Each number is 128 + 32 x the weight over its row's rms, rounded and kept within 0 to 255. Layers, rows and columns count from 0. Numbers have three digits each. The size before them is the row's rms in percent of the matrix's.

# v: layer 2 attention value, 64x64, rms 0.272, rows 41-63, columns 0-63
# o: layer 2 attention output (transposed), 64x64, rms 0.202, rows 41-63, columns 0-63
# up: layer 2 MLP up, 192x64, rms 0.336, rows 0-76, columns 0-63
# down: layer 2 MLP down (transposed), 192x64, rms 0.369, rows 0-76, columns 0-63
v41 137:154140131142143140079052119168087104126164156146120113155168169120133180079077115110113105167139119162159066132064100154154173093068130122123140152123095165166131118172123106147084151070145170
o41 154:131130090147119110093130159112121152098124056138123103105111127108127096127119147128095169179139148131053137138106120113192112114173104129076111153126072132158152115118134152158177090150204232
v42 132:106099110200104123136179124124110118180132152098133094179147128157164108151114102117163123137128091101118097102143106122155184157086087129117120114094100087165147197116037111156135207170149130
o42 127:132144155097130140109106161051124072122109150142105167120182084121107114101163124163104117116128182161092119189145033106124140162169149082141124179156137160130157151119139155155114074091081102
v43 105:133123085145094180168151169152158156110123117154131107196170106117158125089111086113127145110128150132025085117107135091132183181117110107116112078163142114061134157130078105166156163165122140
o43 107:117188190086085135108095142139140088111120178111178154084146093110113138120188139129106104150107132109150113162162117115146107120093127146140131204088128120166117196083160103183073062109112115
v44 142:158160079110190099126078112064061106078118169147087132097084149089106100103159148063114169138128078125120142130103159140166122131176168156169154141109133114143162133162206154126137131146112129
o44 142:129114083142162137148203130166090122167143070118151087059148080168125160138131123145090155079128087148105129141123210105136119162132112087074135065191138097142098134148122145121167126115167129
v45 069:128131170115137189132156153174143094154103073098160127174151055102179157146115112067113160115135140196120148138143143115088142174054102123082097124139152158107128053129115082160129129122117150
o45 056:095125116101075094137051152165143150114144199169137123095155156078116129135077179175167131112085118097157136121132091102115162074141147146093144185068137164164166176133105078132112139132132126
v46 069:075104107125130160137225156135150138134065108143129123162173082128152131118159089078166115136127140162102110072169159073104161206112113099140097131134149129104168109134063089136132160148111149
o46 056:107148190081066178143105149138123121098109177128140179121177122112073153137147168157123120080091094151184117148127089091144155116171175168110131186070131110147118145120156094117112094097107072
v47 077:102110142064136128159172104094107122077120148153073055090158117102131110119107128140143134163079151118188116102123138075133166156138169151137140182166079066154126159178087106140122176153177129
o47 073:110137140174158157097135166144069187118111144070114138121130111200105153140152104176096154103158103153112080166110111107190148111156156103152143095081121121166117081129132133080179115101055089
v48 103:138091078129102102172142172140103088113144095144104063154118201067160103099089131135118155090133119086098082155166111098155170133203173119132105123131124144106152097144187128155135165105094173
o48 111:115112137115170132050123115144117093163114115123180130085153101192145122110171140081090144140104151129124104137142217144204151098134075140125127118118113108182096171098130109168082062125148147
v49 101:128082135161122127147194132114132053188130185137097127155126086167160120158146059134131117194151130106136119086143165110107148150082108125158123144108105090116145174084053127124088148165142081
o49 098:147087151117116144126076190054168141134130146105093193132189111099119102140131132143125091088116145166099129116145039091086148130166124120101140141138174166141211119151149134138141126083115085
v50 108:109159108088175070107102116161076127078053143109103134132141178133076095142111147092191172107148149215143188128182127112121114156100156117147138114104120089100143179139163127139118138127117157
o50 103:129112090116165125110160096189179106105154087119148120120092056124112195186106112146114112088171065142135149142103109098137164067160145154080150102157158171114096160119174162113108150086155133
v51 123:125139120130168132174095101081144087050106096113132170086096122106116067150154160117105147112118079182159160136138131109096149103188147181117146107075109115171160095161197119138134117119164182
o51 123:111128084164136139158099141172069150150113119170117067096146158168140198184137109128125161125130095070098102124095179108130158146126112086131183103180163121102079105162121165084150076098135102
v52 126:079115156165140164100163129128147114222098160078208129168134085178113172086111136074100080148130113107110128138115124143135157133103073089138141168127126149194100153124079124112093140102116126
o52 121:169145134123105134129116142054122108087139154172076168145140208074090123074089129183135152122075141147114190112117052080158151143141131107099116153125089141140163108183107119141136141166139119
v53 118:145117154093138071115137149126135089145122176145150134168155169148088192056114112113092114131125175115139081169131117163099148088137138051177114123169095175181122120148176122098101110107064114
o53 134:163112127109162150092111083124095145103137124095140149151083196093090169131152112160095100158145092218135154112087154098150108094126076161108098110147123097116134122143096098195111159173203138
v54 095:192120141133170170140103090128092093115134059180194187153170094142112110134166178115129113157154114118093102153105117162111093057133133121108154096081092128137090152106134182144111071153111131
o54 111:155148129105124128150100154094159151127100135171119058107089162100159122200152105072122117144116100107135149155102192113123115176129113168118093148186152102106069145149037153096113185143115141
v55 070:157164113100091099085085135117137184062179142127097154075120187177084113102125110188137166092124125157120103126133149121188097100148124122151134067151149122105133143133210156118122062128132132
o55 056:137148141134169108104174075169118087192159081087150119155072071127159102096127097099133132138196104081105117116130187151095128136118111148146140102145093087102127126096184160154099129125178192
v56 111:163186130096161067121048116105075091086129141131069162081109200121099113151158146146138166104134127154146139135126123174137101091139171171114129080137106124146143143134209160103138081114117134
o56 097:133107056146164105144169122149106142143152063135129056130121108153168132170160082115119113128169099155093086122115181137090123131138112158116153052184140102082140132086131175103139162110169188
v57 081:154115100117162080152093125126142139115092129188086094132112165112106085114106119093134168149196172164116177114087138116154117178160151142192129149060114127023120149115128161111124120136086123
o57 072:138142133126122168156169136171189107133116109080183117120118046120139160202159147091114109083087080168155141131142163103148109088067133096055136117156139161141090119150130141132103147076147153
v58 090:100145137124141158115081127134129129138119173100174119121092138089086193080124157120075044145118133084129103144085107151106146102183138141111162170190126162214103120147169141098107145079117140
o58 080:145138095183106134136174097099077173078121115145100118144125227170116123077147107171120161179091130144103141092120124129185107154117083143135126098114084079143120079140104123120164124201147145
v59 069:174114169112155107086129131208075092183094123158135147138143173184123125147119144101149149156164153140175128123143122161134052096037143097153127124058137141113115135090122149127096093125087116
o59 053:166093107088173117128129137113187145104135114129132104162078108085132083164097155088127105109131115144117163126118087132097140095179137205042098112180147176109136165144103128124123201122153180
v60 038:129118085163089073160087120063140141114161209115109109124151157106103166086121100153104091139122095092125094117063125129104185097190158169110135130155102136174156155147131119095143203107141123
o60 024:129134125148102150123138144081074109120102077149108150133179150156128137091213090144073121173136162193091100135147136153174096187112098096153133116163126090099160084086151132137138047131138114
v61 077:099110182158142151139149143186133047201109124114178136182150072119170152126123122069093124102140104160142130148136109119082159125064134091099124147119105111162107134110059098142152172126174146
o61 059:121127103118146084109036164092151159067116142174106175094158196090104130147074148169132116128116165128119183123132063106132152097140140141119119185116149197133134151152083117140152089113125101
v62 091:136139153079125086108158111096155116082150151082147160098125111182073128152137071154149179123156113177124166134167169093101106098121102130138150088173126090115129150101215173119089065161120126
o62 091:152121119145146097111085086157141109184178100106116145153121097096159146119084074162160111110202088096116138109121167116052181116130079156143180107128155121093168105115160135147098172130190096
v63 098:145116140167135163182146133071152093185145091130121127120144046142175088078111147130042146117144107139165143153080149152111157117165138131144122091080157141085140126107130130168154122095157051
o63 099:140096136123128103129080183133133115191147170176137085097133187107140116139101128099120101120075171109090145103132131149145120124050130056142139147204155175156171141171104109130134112092066133
up0 082:101092156106119089165183097194110145143137118054130120151131121148155144151147139106174156115137125132156095084121212131114154068101123210090145082092137149087111165116162105150114150099160098
down0 073:155141175105095125119109127103139093084118076169124133121100189115097158134074151164092147178149153163119164081128053142070172135158154160164135144098189096099157169113165112129099119165101091
up1 101:135097154127106209130145181124068100129103178094110096087141124150155168075078140190148132095133120154172146123205151146126148095117158087178108132085095101106153137115125132201139110119113107
down1 093:094122107108119112115077158145098141109126114137140139129032113090148088080087108168194084145157127128142085159163119141117133156183118093075138157125141173168174175121174134121140199126085127
up2 091:127162113104154077120164136167145126142136140145166100129081118080219082162141080088137100161114126072176120114158111166178140176056183133135114078138095141144117122080113094127112137134114166
down2 083:077152097100098121145108166096114176057154147128163133123155106177120130108136153138106102097125051159069114074143166152140121113165150115132147097157134119102133122126079152151213129129211098
up3 083:148174182125139161108157125149103150144039128120163157127149075099115176136147164138145112137127143093170116127154124103095159175095142169089119148103130131097066102116045168114133071149191115
down3 108:110121141131132143157073179106138162143163126093133159100090119133130083138060181166122087076111097126143147158131054149095135127145214126140109169158118136131118121125215143130090093087117086
up4 097:080102125154106109100114145103100170110113125105134153122133159094091093077153152143124107101131146113173156080153113128119094137113167244125090146074091115125070126091161056151135132123190115
down4 121:138202159104137071151113130143109160169132074102103180168109092081156081155140098185118100132127185078162113131116146140160114118150105161156115148110073192123135179104080122129119073141121099
up5 120:084120144145119210143160130118116144161135074123115159146129060117136112125131113148066094124171125180116179144093122136066132142187146154129122106114144131086129120109144184160099105126207051
down5 111:105172175100147198159106067062156133160139098095091175128107115135156166112142127124111147120148142101138162091089087141117160157134129116112149167110169166144130113152137190090089077089127048
up6 117:143134108159160152120115131166069138183093089120139141068202165130192087129130142142108133138153152156146113130109181184119175167101100109088147135079124130127103153096051117140147114089182094
down6 127:115093134111127169172083134188099135132105131072096077142120152181163130103113111208136130138095159145142148160074190129124140106106104159129156135104155102172128043088089154145107160168096119
up7 102:164131131135150146126161129114133175114113137076083156183124120076127156128106143172169112124127187117171154110173147170119120092106080164136178199088121043090072107091137123085141090113125128
down7 099:098140147151091132144159133130116121116128134133176093143093098111205095090129123145149117182130063089112159126113151135094143157068182094141164114089113158160178108181132088176094157134040131
up8 117:156138066140121123153223117137117122124134115077164104186180152129140148074113091148169127152099135127099107090131106123144116135055148080113167111133088125091122087096155142190110056107140137
down8 135:144137197182120148150136117139140132159125138062193131147096063117102093078130123171140135129143148126161121125151143157135102094073116153129099089115051150191140121090210098101094121127104156
up9 139:085213125142139189151131083116149077153102174082116151119099111086158155075163157130176115162083065125164140121096098155112169118081130119146163130115127152142126139082140113151097092200127138
down9 115:087192133145159153158109076108114150145104129103167148091092122100111076129137184089128070145085108109115183094101106117141131143150130099102188152139156143114137129095086216154121119209119137
up10 101:144125128172154129173142138137100086110178104140145158141122175074144073110108095100148132185137120089142123108105100074121116168068166132159142103112091114083210128085166127115075138199106116
down10 081:130146130139120075102145129155168173109081107112102162099098108132131094164157076102140125101133131111071092213140172187113145171151123121128100179143172086120163109171082075151112142100104185
up11 110:140129123181142175102149145122100143167120078119121146094124093182111141153159123145071176099168164167151122178140125078072182162127129041071163099076152145136119132127099135125162101101105093
down11 103:109102191069076147098169103168145167120128110075166127120075110172142093135129120159139077083074141116089151116129172113133108099191117169110082160145166075147091142142173152160113152161135119
up12 120:144141137160162142120150083137193149185151183149102183112115142075166088154143067086176112121110145121179109095115156092113130105065154148112136166097116135107067068124103110105130153073104135
down12 115:126087155086105088107143158142085106114148134097156188156185114194100140102096112158104093125119065145139088134138137102145138139159145107116122081106198126188128168129176090159103173173089085
up13 091:149161123119172130211151149142111110156176079179060112122126155052144132123130108129127116091113101126145158129068138125110127123187162123080118120119119113062133129123164143122160179149216136
down13 085:104170157108138113131116131091116160069121227074130138161107144186150104106126141109146140121117133136110133084149108140126111163075072064141212114174092103146144143140118135117126097171091183
up14 093:107109078167099132104088160128134182177120140117114119133168191113148181135162145068122147154110193126170157112106177133135116156119134083104112093087084092106089087114126083123161120184062143
down14 110:115156156136065138140164144168105153167135145113141105169134124174151127163154119098126094167128169089208173136062130150105117148104101096120129131092152130173109062105105062104092117171153063
up15 138:132214181172129129071147149118098119126124205085119142145113139156146117085141110098093176193144121085118106095129051117187113127107127097135169163120110104133088139121135178110121097091109159
down15 107:170138141035154133110108170121095152157092149107086142148094150101124106127166150102078156194208091121107178113093121156173157138101105104163084144123123142139157122150144129087165096068129148
up16 101:135119192165118143157160131131095164196090159136108054108124146178153111103102149121127154106108129106112153088056146148149127095123091093114137109149128099160127113171060142102228111137142150
down16 088:171166099142089163159161133147151157162078057140115138136073131074135120140131117151077112100122157079124092162119115164115113126107057140198138177119158114091154071116158151132184111083160127
up17 098:118115132164105147148178046166143094126112109148060150133160164093120138120153128150156147112126090110106165138100126089088148115142155149085118129074104136065202157150062125145148147180159186
down17 089:160125178064183107144126088170112129120046076150118166084123108119144101106123125117072080165169177128169154117098104135118147107111162160178118133159127117154171124125165106115146098152065181
up18 108:124150139091134153132144126169174193138105170092132104131066119082132099124103108127150120127125090138147111104065120133087077082113083186062168126096160177136149187107175130161188123163135129
down18 121:151128152123080148151122113144134118137135159089108112159110048140127114157100192169096056131121144102100108079137152205105155063128145144129104173149122123116122156132036155098107163157159155
up19 091:116091056133120127130133134101080181179161111144146144144153162103126164047089119152137112113146158106090081107135057134104080182133167166114090175134101141099128090096169151103136179143163135
down19 111:132178167145109077197125172169140149123132112116105139123079113132124042139152124172155127134132178093134163147121124114127118094136119101120073125052042120136133190126137161091170091150110145
up20 097:146184106124150125138110132115114096112131146153134154150150094118190127130123171095119044114184170096149119160055098116114126169094144179146097078123132116184106138091151204081177139154145117
down20 101:172122153097150180094089055091157077143145152127156136126124075170197136127137105086116156131105124136126138167097114148062159137149157176144110097163108113154107093110171148078140096195124079
up21 096:144143139163071146088163067130167153106106177095095080128106146119127050151140147076171149137089114144165120056130138166121089126072095140097126155157126159126179119160174138129177162135158101
down21 092:114111120131145113137116157157153140156114143123106136166190114045163136156078113111115173140124084205103136165106084143180170121082098132066091145063151098128110093181086148126149172131128127
up22 100:100169205100123149163182120147123123164167135158146173147132102096070153112088161139137090156134114118126137105072144108071140145090187149088101136100089068104070095142116151137136090174101091
down22 112:125150112151135135096140090083144168172121150114119114136062115080110137093139120173141072068136121118192130139122141212090155192134200122090131174110115105149115112121121158098084144137170079
up23 092:143127067112148129122167189119115153075076152095134102078156118163121131146120172125115177116167114153163163141088117142134142091097051186109122130141104213131105172135178142120083111086141106
down23 081:143122123102114078161177169172099117099185105127140099143152129085073186140111115175114156129199114144131141090118126105167124128118082124100092121184098156138146139115218161141086095081098100
up24 095:130089169185151120100101113123097132131126133072165140170135186172136108085150119147093145119143126111114099079129089158178127158173036187106106150136089097150123163099119084130152110185172153
down24 095:166157111118093111091123109093122140063137148197097131115085118121111102160104099175145073202126154127128103151099172146149152141094127148164070067096186107110182108149151091171136127174122110
up25 097:063120095174142128116134112134118152122150139141107098072187141195151113200089141090139094143135193100156152155104102156126151125123151166123067138110175123159088155104133161103086131148081058
down25 087:109151143121135032136133116177161159080168159159119122109118114157117156064134110125115151091132105180206124128128143109080131171149068158115198129107099095111066146140132103119167124129085149
up26 081:115148130155153112142099120163101145186127134099119134117116184133179159113116107156170145100122143130137112114130255176109123116088081135123171150078088097139134094109145112103125154171093106
down26 106:108191183058109153098062162112110145117086135167141151084161138089111095113111160132100137096113107112096127137191072111173128128104180115180123172100187180134153152130132141143169117122090117
up27 104:101141134118086131077133161129159168157127152098159113159092070182184131128139178106102111164055127147181170113126143130146060124068103070079115156116111136151142093131149082176108141116095142
down27 107:138104115118099110146164158138085141130140208108135105109129222162096139108110121130124187137069131112197084106206121091139148142129119086099149086111120064151133117168130071154116140138131112
up28 124:169145120153145102127078140153075142186122133048119110104134196142190089111133097155186104131153164122082114152141133195110126174146085111104107159073119135087125115108070176153135135147138128
down28 125:045077101107123099113176117122146173162084154165119097130123144124115184168139117083116134130124105174178148050143185115127117111091150175139161142161149138163111109103118066096159134174085115
up29 113:143083117133111108137152140081124104129188108157134153171130169092176120085118099147159101188179165154146119073052093145130113149079138118072149132186135098125108137105183175140143149185106109
down29 104:106152210130136167132118148108078154184155177137149098107141133094121161136121119072136126160101191151153181138124120086065144120062125103179109079102101076117123128094070139116115128150158162
up30 067:102128109155133121092144216116161149111095122149085180103128112174120057121093112122076115128136168041092142162113132105124156147150114136115051123110119160148082142116168156094146080086110146
down30 104:152139118061161132094073165108055135183104142089116135112119122133171116126144102108112083125126192120066106169082121160076142187102101091119169149123140178151163132161099141153161174161134135
up31 096:137038145127081143110189161127120107107140116110154145155153147128141099089124172098093115176075158143132115139139183182176103138130059145088112152127079112183103147116090090160125125138193147
down31 092:147134107111188104122149062116144105105107122110133115128111142116091042149173164134123142173126106131119165096078148137164138157161094190127126122102117083105153178091090112116118128199217143
up32 092:149205129145151109153161142139153124144160160141123115190080109065124142136147176179093111162117178172108114065141125077080159089048156098116130134103085113083156107117137138139129109157096139
down32 122:159123092137099146145118113144171100083105077088140128111107133139153156128148078170133066148152081111196178130090110175152125158118143165115178081134108123111141111097194146104089144099219122
up33 106:078125147182147145101088143192138168172131085138152204101148058185116164105157129142090066087132198146145092190154153147117124110128124132136090134110118153174121107099117119101124098107121123
down33 097:154126117189094104162144134157176106194147161096160106170166175132145123101081121120170127082130139087117095082113056120117114127139151100134181133149114133170082079137117146108139140134039086
up34 112:132127154099176106177128143112156105180124094171088148152134092169155081156113112124134080145134213084117171184110087146066139120118172122095062092184116142140135114172124134080093130115130127
down34 103:166137136088183178150138116100108131119112027199126126112136105131119111158064112097180081188149156111148130113138150098146124161147102163130054135170147135111122132144129152111074128145145070
up35 098:158148114139081129182083146094118196113129155109077121188099135121163099113119148079142071131074121105152110122146204153109102130111139153130084084149122157068109157100159123144131160132211107
down35 082:161145152113163152081131110159113148095189088178145137072110101127148101100129155138140106212168134141177137105131117187079119087095118147127101110156092084074153119144163155068097158079105108
up36 071:090091149148118082115146126140093146135151188107129095060070138152130099134093151151141151083086080096131125118087182181150134112193151184073141132116131148179125160180140113103172169152107110
down36 070:110127081177166073150167137117117122126165083159115078096111108120176142147185117100128087140185112200112157139106091092132112123100067125129160069123172120117165155108179162178094135121137166
up37 114:107169154114150111122129144186075182136111079102098147083139134131157131128145110182158156124116118104138099158067158119105102139102162129118174175161085125126125083090061164078079122195169093
down37 118:101160140164164161145088121031102104144130181201155161132152138148067118087132127108110067121141171155143162123117167104117172139136128085111104139078116102125127159178138099137141168080078107
up38 089:113111116110148039173151086109100124099111112121081136151076120132191072137164144123158134159176128140105168082160179132129140144153167190130105106108111063107173167113154113098119166178135105
down38 089:130111166174108171088175167091165142176138062112149110101157174119137191092084119124137154114130157158113063123145126129145090131117101066123138103195149162124129073124144135127130111090058166
up39 046:108137135084109110132130157183158136146171065153132159140176153118107098103065127117136119046128156071118074168145143118079145105141138198079159112098107143167135062143138153105162111109157156
down39 059:198119110160166165136147191105145139095083175162127122155189112161122167125104116154124106134167129139106085142141038091115130128138148102121111114166143195097090120132166132102116108100044102
up40 091:082136165122108126103126127164090110168111084108115184153061152131131095056170125164165139109106176120156105147138200123150148142148129164179041119113095082101113100115153113160114102178127141
down40 076:131157149108136174110150112140071123133135095115113117132181158130106174153072158171124125097098149135099145173092126106082125102118070072096162156147218102115163141147165106175112139043113123
up41 053:114097143134103108108159185115178120174099125107148192139097084162133160095080171138141092104171122093116055124191147155148107108151160157183129131139166171140175142151171129084147099173144161
down41 041:105162115117099134110104111122113130148128072135161161104117088130126089117177129138129043064099179160142148179169127075144159145169134065116092110144108135153175167105197115158149127159186103
up42 098:077115112137168077141115154160091142148144155088060104159147086138184123121082080113135138127161123180157117113150137130067142145138145188171111146135128240163125110120149088100150128097104126
down42 081:180105143116140147114096124179147162082066123100182178147174168172122097128098148154148087167139145135129146162087136153134150059123132121112124108070053083096096109127116189136151164121089137
up43 084:089177107181064147127085171120221175094144146153143136112142138121169128192154136135159121158092159120161135106144099137120069126041104118134121122107105186108104119127123145132170090105123160
down43 076:076081131097102157082134126107071175082097160128131133082146078118118141109119141173203141082153162158145099084097156104132121202191110138133097115135127148153131134123136067138171165116152170
up44 081:136097136124101145189173189167130105160165128115107125138158139202131129160096072064089084149109223086116118148108168141138133100161139078163143145118160147164115158125151114099156090139107102
down44 079:116139090150052135135131096128127098086106139163135190170100130082121126144071123112099156158112119113114091033178182169098141162155159148130083140157105148111147176156155156070143157102126139
up45 091:155145120126136167087142095148131125158129095162115149084126024147121157168143137098089131134111180149139129112106058125105103126119178126083144097124143113120073096140171219123132055129140155
down45 115:132092117166150108204158172159160160165134180090153096132081081105146072139143147132136072136103110075150132140108123120076132151155182097049114112154094155142106122141109173126068151158142130
up46 107:090111136135137186124092159125115150137123203030149109095149100167160166137131132184120104180154118110114110139133167068144083184124079112109172083131148150096148140096106115172128076120130131
down46 099:110156106154145126104170156085150125072103041169150074137146104123179088146158128107114104130131160156128114142078087140132195096115094078143114135143093124171160135170160084144165181115112184
up47 109:105161104120114105114163102135143200129128144137135156098102147182134088063131159111108118133108144099155135089157075112132147100065178167108155095092097099140100178173133089171095182117072184
down47 116:087112101142151126118154125251140134098093083165164145174165197172130113098138134128111122107113149120163164094124117065176133128163129107103100128126085130083075121110146140147123093112077155
up48 097:166108139158154125074135108093089103162069127075085106145095163101136098101169107100123148224121166127082159093078149169136126141117133109065091176166095125131125116127106159140154142115127189
down48 100:114150126150141119137163105099063167149119137136069141149154108167122103119147114114126122234111153120121141102090143099178085172124119056128111153152058159094123108171147171164114081080105133
up49 074:122130117131093105127134142056109192149133155125103155096166228124163137104139092117133129125120138087167152097148146127137151135107140082153127133137125096126134070165093086067159120201050098
down49 075:156165095068141141134129139102185095099155105124090105095123056068140134134156134104119120113107126135100083224153138112103133087168142114077154148177133161128101145140154178186126127083135177
up50 108:113149126181082149077162145114180138107067146073135120130135151167158138100197125118115130187113108108128090104101135133132138052068112103189143109066121161131125178107141101104143086117135177
down50 089:103072133121152113116134062093145125149132081182159141135113166119100173082109127124179130073139112107104151167113123094132178083103205144084158098144116083098145138175175178093130134149083165
up51 079:098110074146151096122158114140131148106160092134149152123111156177146155126123142125142126116103138107116155012093124055166160108104104216116105101098114128111100146135107109107166137142106216
down51 063:085137064129135090120140122214160176078086096146152115139138188158124125112125080149162114106135141050158126135102063095188143148113158126092101114159096123173152131133145148099142135154079159
up52 101:137151095147146134143163144142091166120176120091121158112162063185163152166145082127159097137158152102146145091122099169072170122148145112142140115176169155114105195082088142114104066079114073
down52 088:104086085100207108090100130145136042131086120167098118105135123136119124154095144175092137134127150182123104181137177179130105192056147128106094123119154122123175112132113128177160156108109162
up53 068:090085163110111108141124132147123165141112113137143118105089170074146115085103146167125167135041133115158115122156184139177107175085112103072158165097127142132116145129103083173184109164073187
down53 070:187070132132165061099091154128143061077133134143069127119140151144142110142159075092122147128162130181088120161145107076123110163174131130134101063160129143082131183104159131130141134089155176
up54 114:102157041159102093098103150147117147162104155147124138186133109131131131157171149089176095187163146201088152106110082111093102165133111115128108121119152163115095061101079067144135124154139145
down54 113:129116136139074129146093113169121137126095165109112054167080141212095150168095168090156078138173116180081092111149103077124176129134161124111114128140113199106098151086130111127159140142165134
up55 131:128110153104111166185150144140128157157123177211150125112121160135149108129106127096123133177112150084198146062179086114133162168110124092079097118096120103142099125188142095078107152178138084
down55 135:106134083142133047153154123115134095097151163130122162155151127118121160182084086194178136083123074094110055115142140118120145119128134182126129066147091076175127170163107153147164155130120159
up56 111:083096109138141117126110092148126111170140126135138170128173160182175127126138123204222074144133129132155098127113199120080176126118108163115167132078122120146093132141086126131085117183157077
down56 097:159125130121080174163089152162067158128067155106104086079127106089098085099079144151135164158101178112105131152140135161162144141156116152148177158123099144140156136162029119134123129100090176
up57 081:056149177133104152073075113122117158131079137159099174101127086104130139153156130129106094143118180202129179083118106190131103093077136092092117121063113151122144135143165140180136157154134117
down57 087:143141096144187136161202125155120142130120186093110119134130110129156100139157148090155054116152131120158142197130148100069143137129136094038075116149130108096137136076129115100140133130194079
up58 087:125068105148147102104136175130040150124149170161089108136129189121123154130082133158140150163087118140078178096124138123140094106114184114064095167189131166147148123138105131155171144085116180
down58 083:134127114112173151097120147155097059049156106156176196162139126112178134114172087096127071154127087123146073145147133138159123127112142178104097123113161125136103090091115087150148098140210127
up59 123:123148156159139119146121146133130173156009117097134178076117192137123053109114152151153175128147139135136116144084082082107123187134142103129155174112110131117168115111089163153180111107126116
down59 129:163089105091146118129173125140143097072171148127105098155116051133156125152156124095118106145112167092118162064182145206162127089158108184114097106160145133112095161111176103122126071142122173
up60 090:148165199131158160091117113127088106185113107069150205100175137163147154131142092088101107132169132173152103106127143120120126123118118152096179099050145149161093123090122135077101129131168073
down60 083:137159134130078117129055121177142142153078133123117150145117116221157164160135126166171115130084130161115116154106131155175127117056096120146108190131104101188133097121062105138139150071139101
up61 135:150120129200127137095173107096159136158128101083130133106105136138194074112158112143145099142165157137205166087094118145089136127072161098159140121135144168101143084045125152101068121094103122
down61 103:139074113081167148104178196121111144097142093141126134121095166138123175132140048140103098170141122101122087156182079151139195136151094117152076130089137118171136117178170115141070093117125114
up62 098:093108138153109103164149132188069129122131095109108124080150141168123142163104130190156099142183143103143093096156121115150126161106125198110152139076136164116053053161072151101179107128132129
down62 089:128125090156115129136074146076174215105036194114161129164157187123163153113138159110107146113080128122117147158132142140074138102111141096141130150132083125157172166123144128105121084155082095
up63 127:168074120135137073131183127109070170142141139168126115208141135076159125138090075138127062176113159162126172096102121127101177129113193136075102121155150089142142120170092128137156141149155140
down63 100:110126148138110136130204208142170166137070058143175111104122092130087164103132135150191148109128141113096116088140123098119111082066140146143106117148090125166133140150095087101172151127117199
up64 135:145143085104136147115148114092114109151096145043146209127160104156162157109186109186093106162129155174124117092133111119143148130093110075112180088160100130132165162114158090169068088144132107
down64 144:089142144162137172154158138128138151157159057160086158117090118104162093200131084132098107136132183102125117101102092149104145111196154093140107161129173128051146099127127108142181085079112159
up65 122:096129076148079097126164114180128171108125117081097077161169159161162096119097132125138112128170127165162187073093115169064128140071153113121104107130145156115189120131081162114181136128103172
down65 109:062150117064121148127109140087176156126154148082157067131120092151159124100126201076134187115103124127166133167167127068166123117126153116068151132135137172191094134128145121146087110150081135
up66 078:097085113131137162117090171117127136144158126150111179148196098045097110096119172109147103105136183123108114095145052107067148098062102146136096130098116100105069130101176124116160146148146146
down66 119:150185171068140083116132117151178140128135103131114146111063151110159066169138094151152096162089138094169213180134144138153135116095132087075152152080098159123146141141088151115115101083096137
up67 110:087086111145170098125099120176071156156096135097108131115194175136155145127129093203169154144146136118142126116106157120094149138109137182129187166114102130168144131098044075146150104163137077
down67 110:188131101112084144153131132148154106157108099134124119159069139135158095153104174109134095169103150094122160106118137206103187130115108115112157112135159102086131142157020190117100121109120186
up68 083:127182140148079111153113154154171112080085159087145072146107142124189099089119141106118140169109167102109141127181160136170081089069112115147163161100112118136157122119180114131148158156045176
down68 077:133094125124154133115148158113078070125176100173128124093171129146064183163100114122164112098165114153096111158140088093117133179214181075086111135159131126173103106167138152139080094114130107
up69 046:147091161157136094055100145085159085164153122131100123136169117115151100127110073115108134154174107082107066136192177138127144160109079174195181134113170143112153114095174112119126142174142149
down69 065:132107154150173135173185118056122152122122099123124103157125089126129065138121126133167097149134131113180089114202056143091104157188172176128058137135128144105113129116162082091117128176141139
up70 089:084200092157137157105166103133139141137014195131124121102123115109171158080153114151191140131132121109144132085164148139114066153079136146098179146090080157144101120130133115144131102112105121
down70 118:162190171129120138175162180120035112149134099088117120126121070102134127137106081184120101176171129109129124125114144168122201135082094097171154130133168150093131108116105113132110117176126068
up71 107:118135109117081110138114082146165124160092197075141118162174125155173147095135118142134121211148156164111163096141111155154141143150073124151072103037127175133145131076159145131139082146105106
down71 104:136135083110086145137114117099182130122097215102152129107119066083098148117136086154172152157127128172107173052126096172130143132118096167170092123096164194148145115080136110144096112112164162
up72 054:070148163141112048100146145104136162155159146105084155114119166169167102036141092111120144143139156068079095105153138149137129063146125145135140144120103151133153123076170179097143087159103155
down72 110:135149104107139119115066125152089117179128084114155105157103144145163096120152091137153061118114141091130174148124215172131121181072037138153134114144123098173143132098092125131147161127189140
up73 116:113137093125110145166154140125116155172140136123150146136122128080194127145055166165173057099083121087161151125169088135096092148066198150142113106143092109102099073124159187127127138103134159
down73 106:127223127118114076109103141115155099149158107157212110095139140135129092068150134082138134147091067157139134117181145161140094140123173064138145159068128088167156096136092110125137154119120156
up74 081:113117107121120163141126139119073123142109144139113067115133104198122142167142169051093176123126151108116155186135131195114134095152174080093144164127109133135101084170090180141199107157142171
down74 076:070117167113123111154076121099110118148211192112123135177111179148111165103095100095123115107129161155130123127167169195128075089117145137084174145107125087092123064102115144133144113187151134
up75 125:193159161176061078143149072139077136149143088149107140123102143073140107176158144125149128136130168110119173170145099101090148163108090118103171122066087144108132152116128132082166198158129133
down75 089:078109056088214107095136150103144155101147072155146099156144140163133119109162118090133157131183121101148080100117082116125091119166167157159166164168127124116189148117148070173110137116116095
up76 083:118177120174132084114134144133139159111079163117094139134081160118108085164134151166146067089135162115060092096152078129101086055153160175108140131095142162174144134142076094144140086157122171
down76 089:120105126194127119134184073164145163126186081065141124129141137122166068154185108109149075156146089165101132107115095164120152092126088161154149068123104138132100134096160107145141153084195131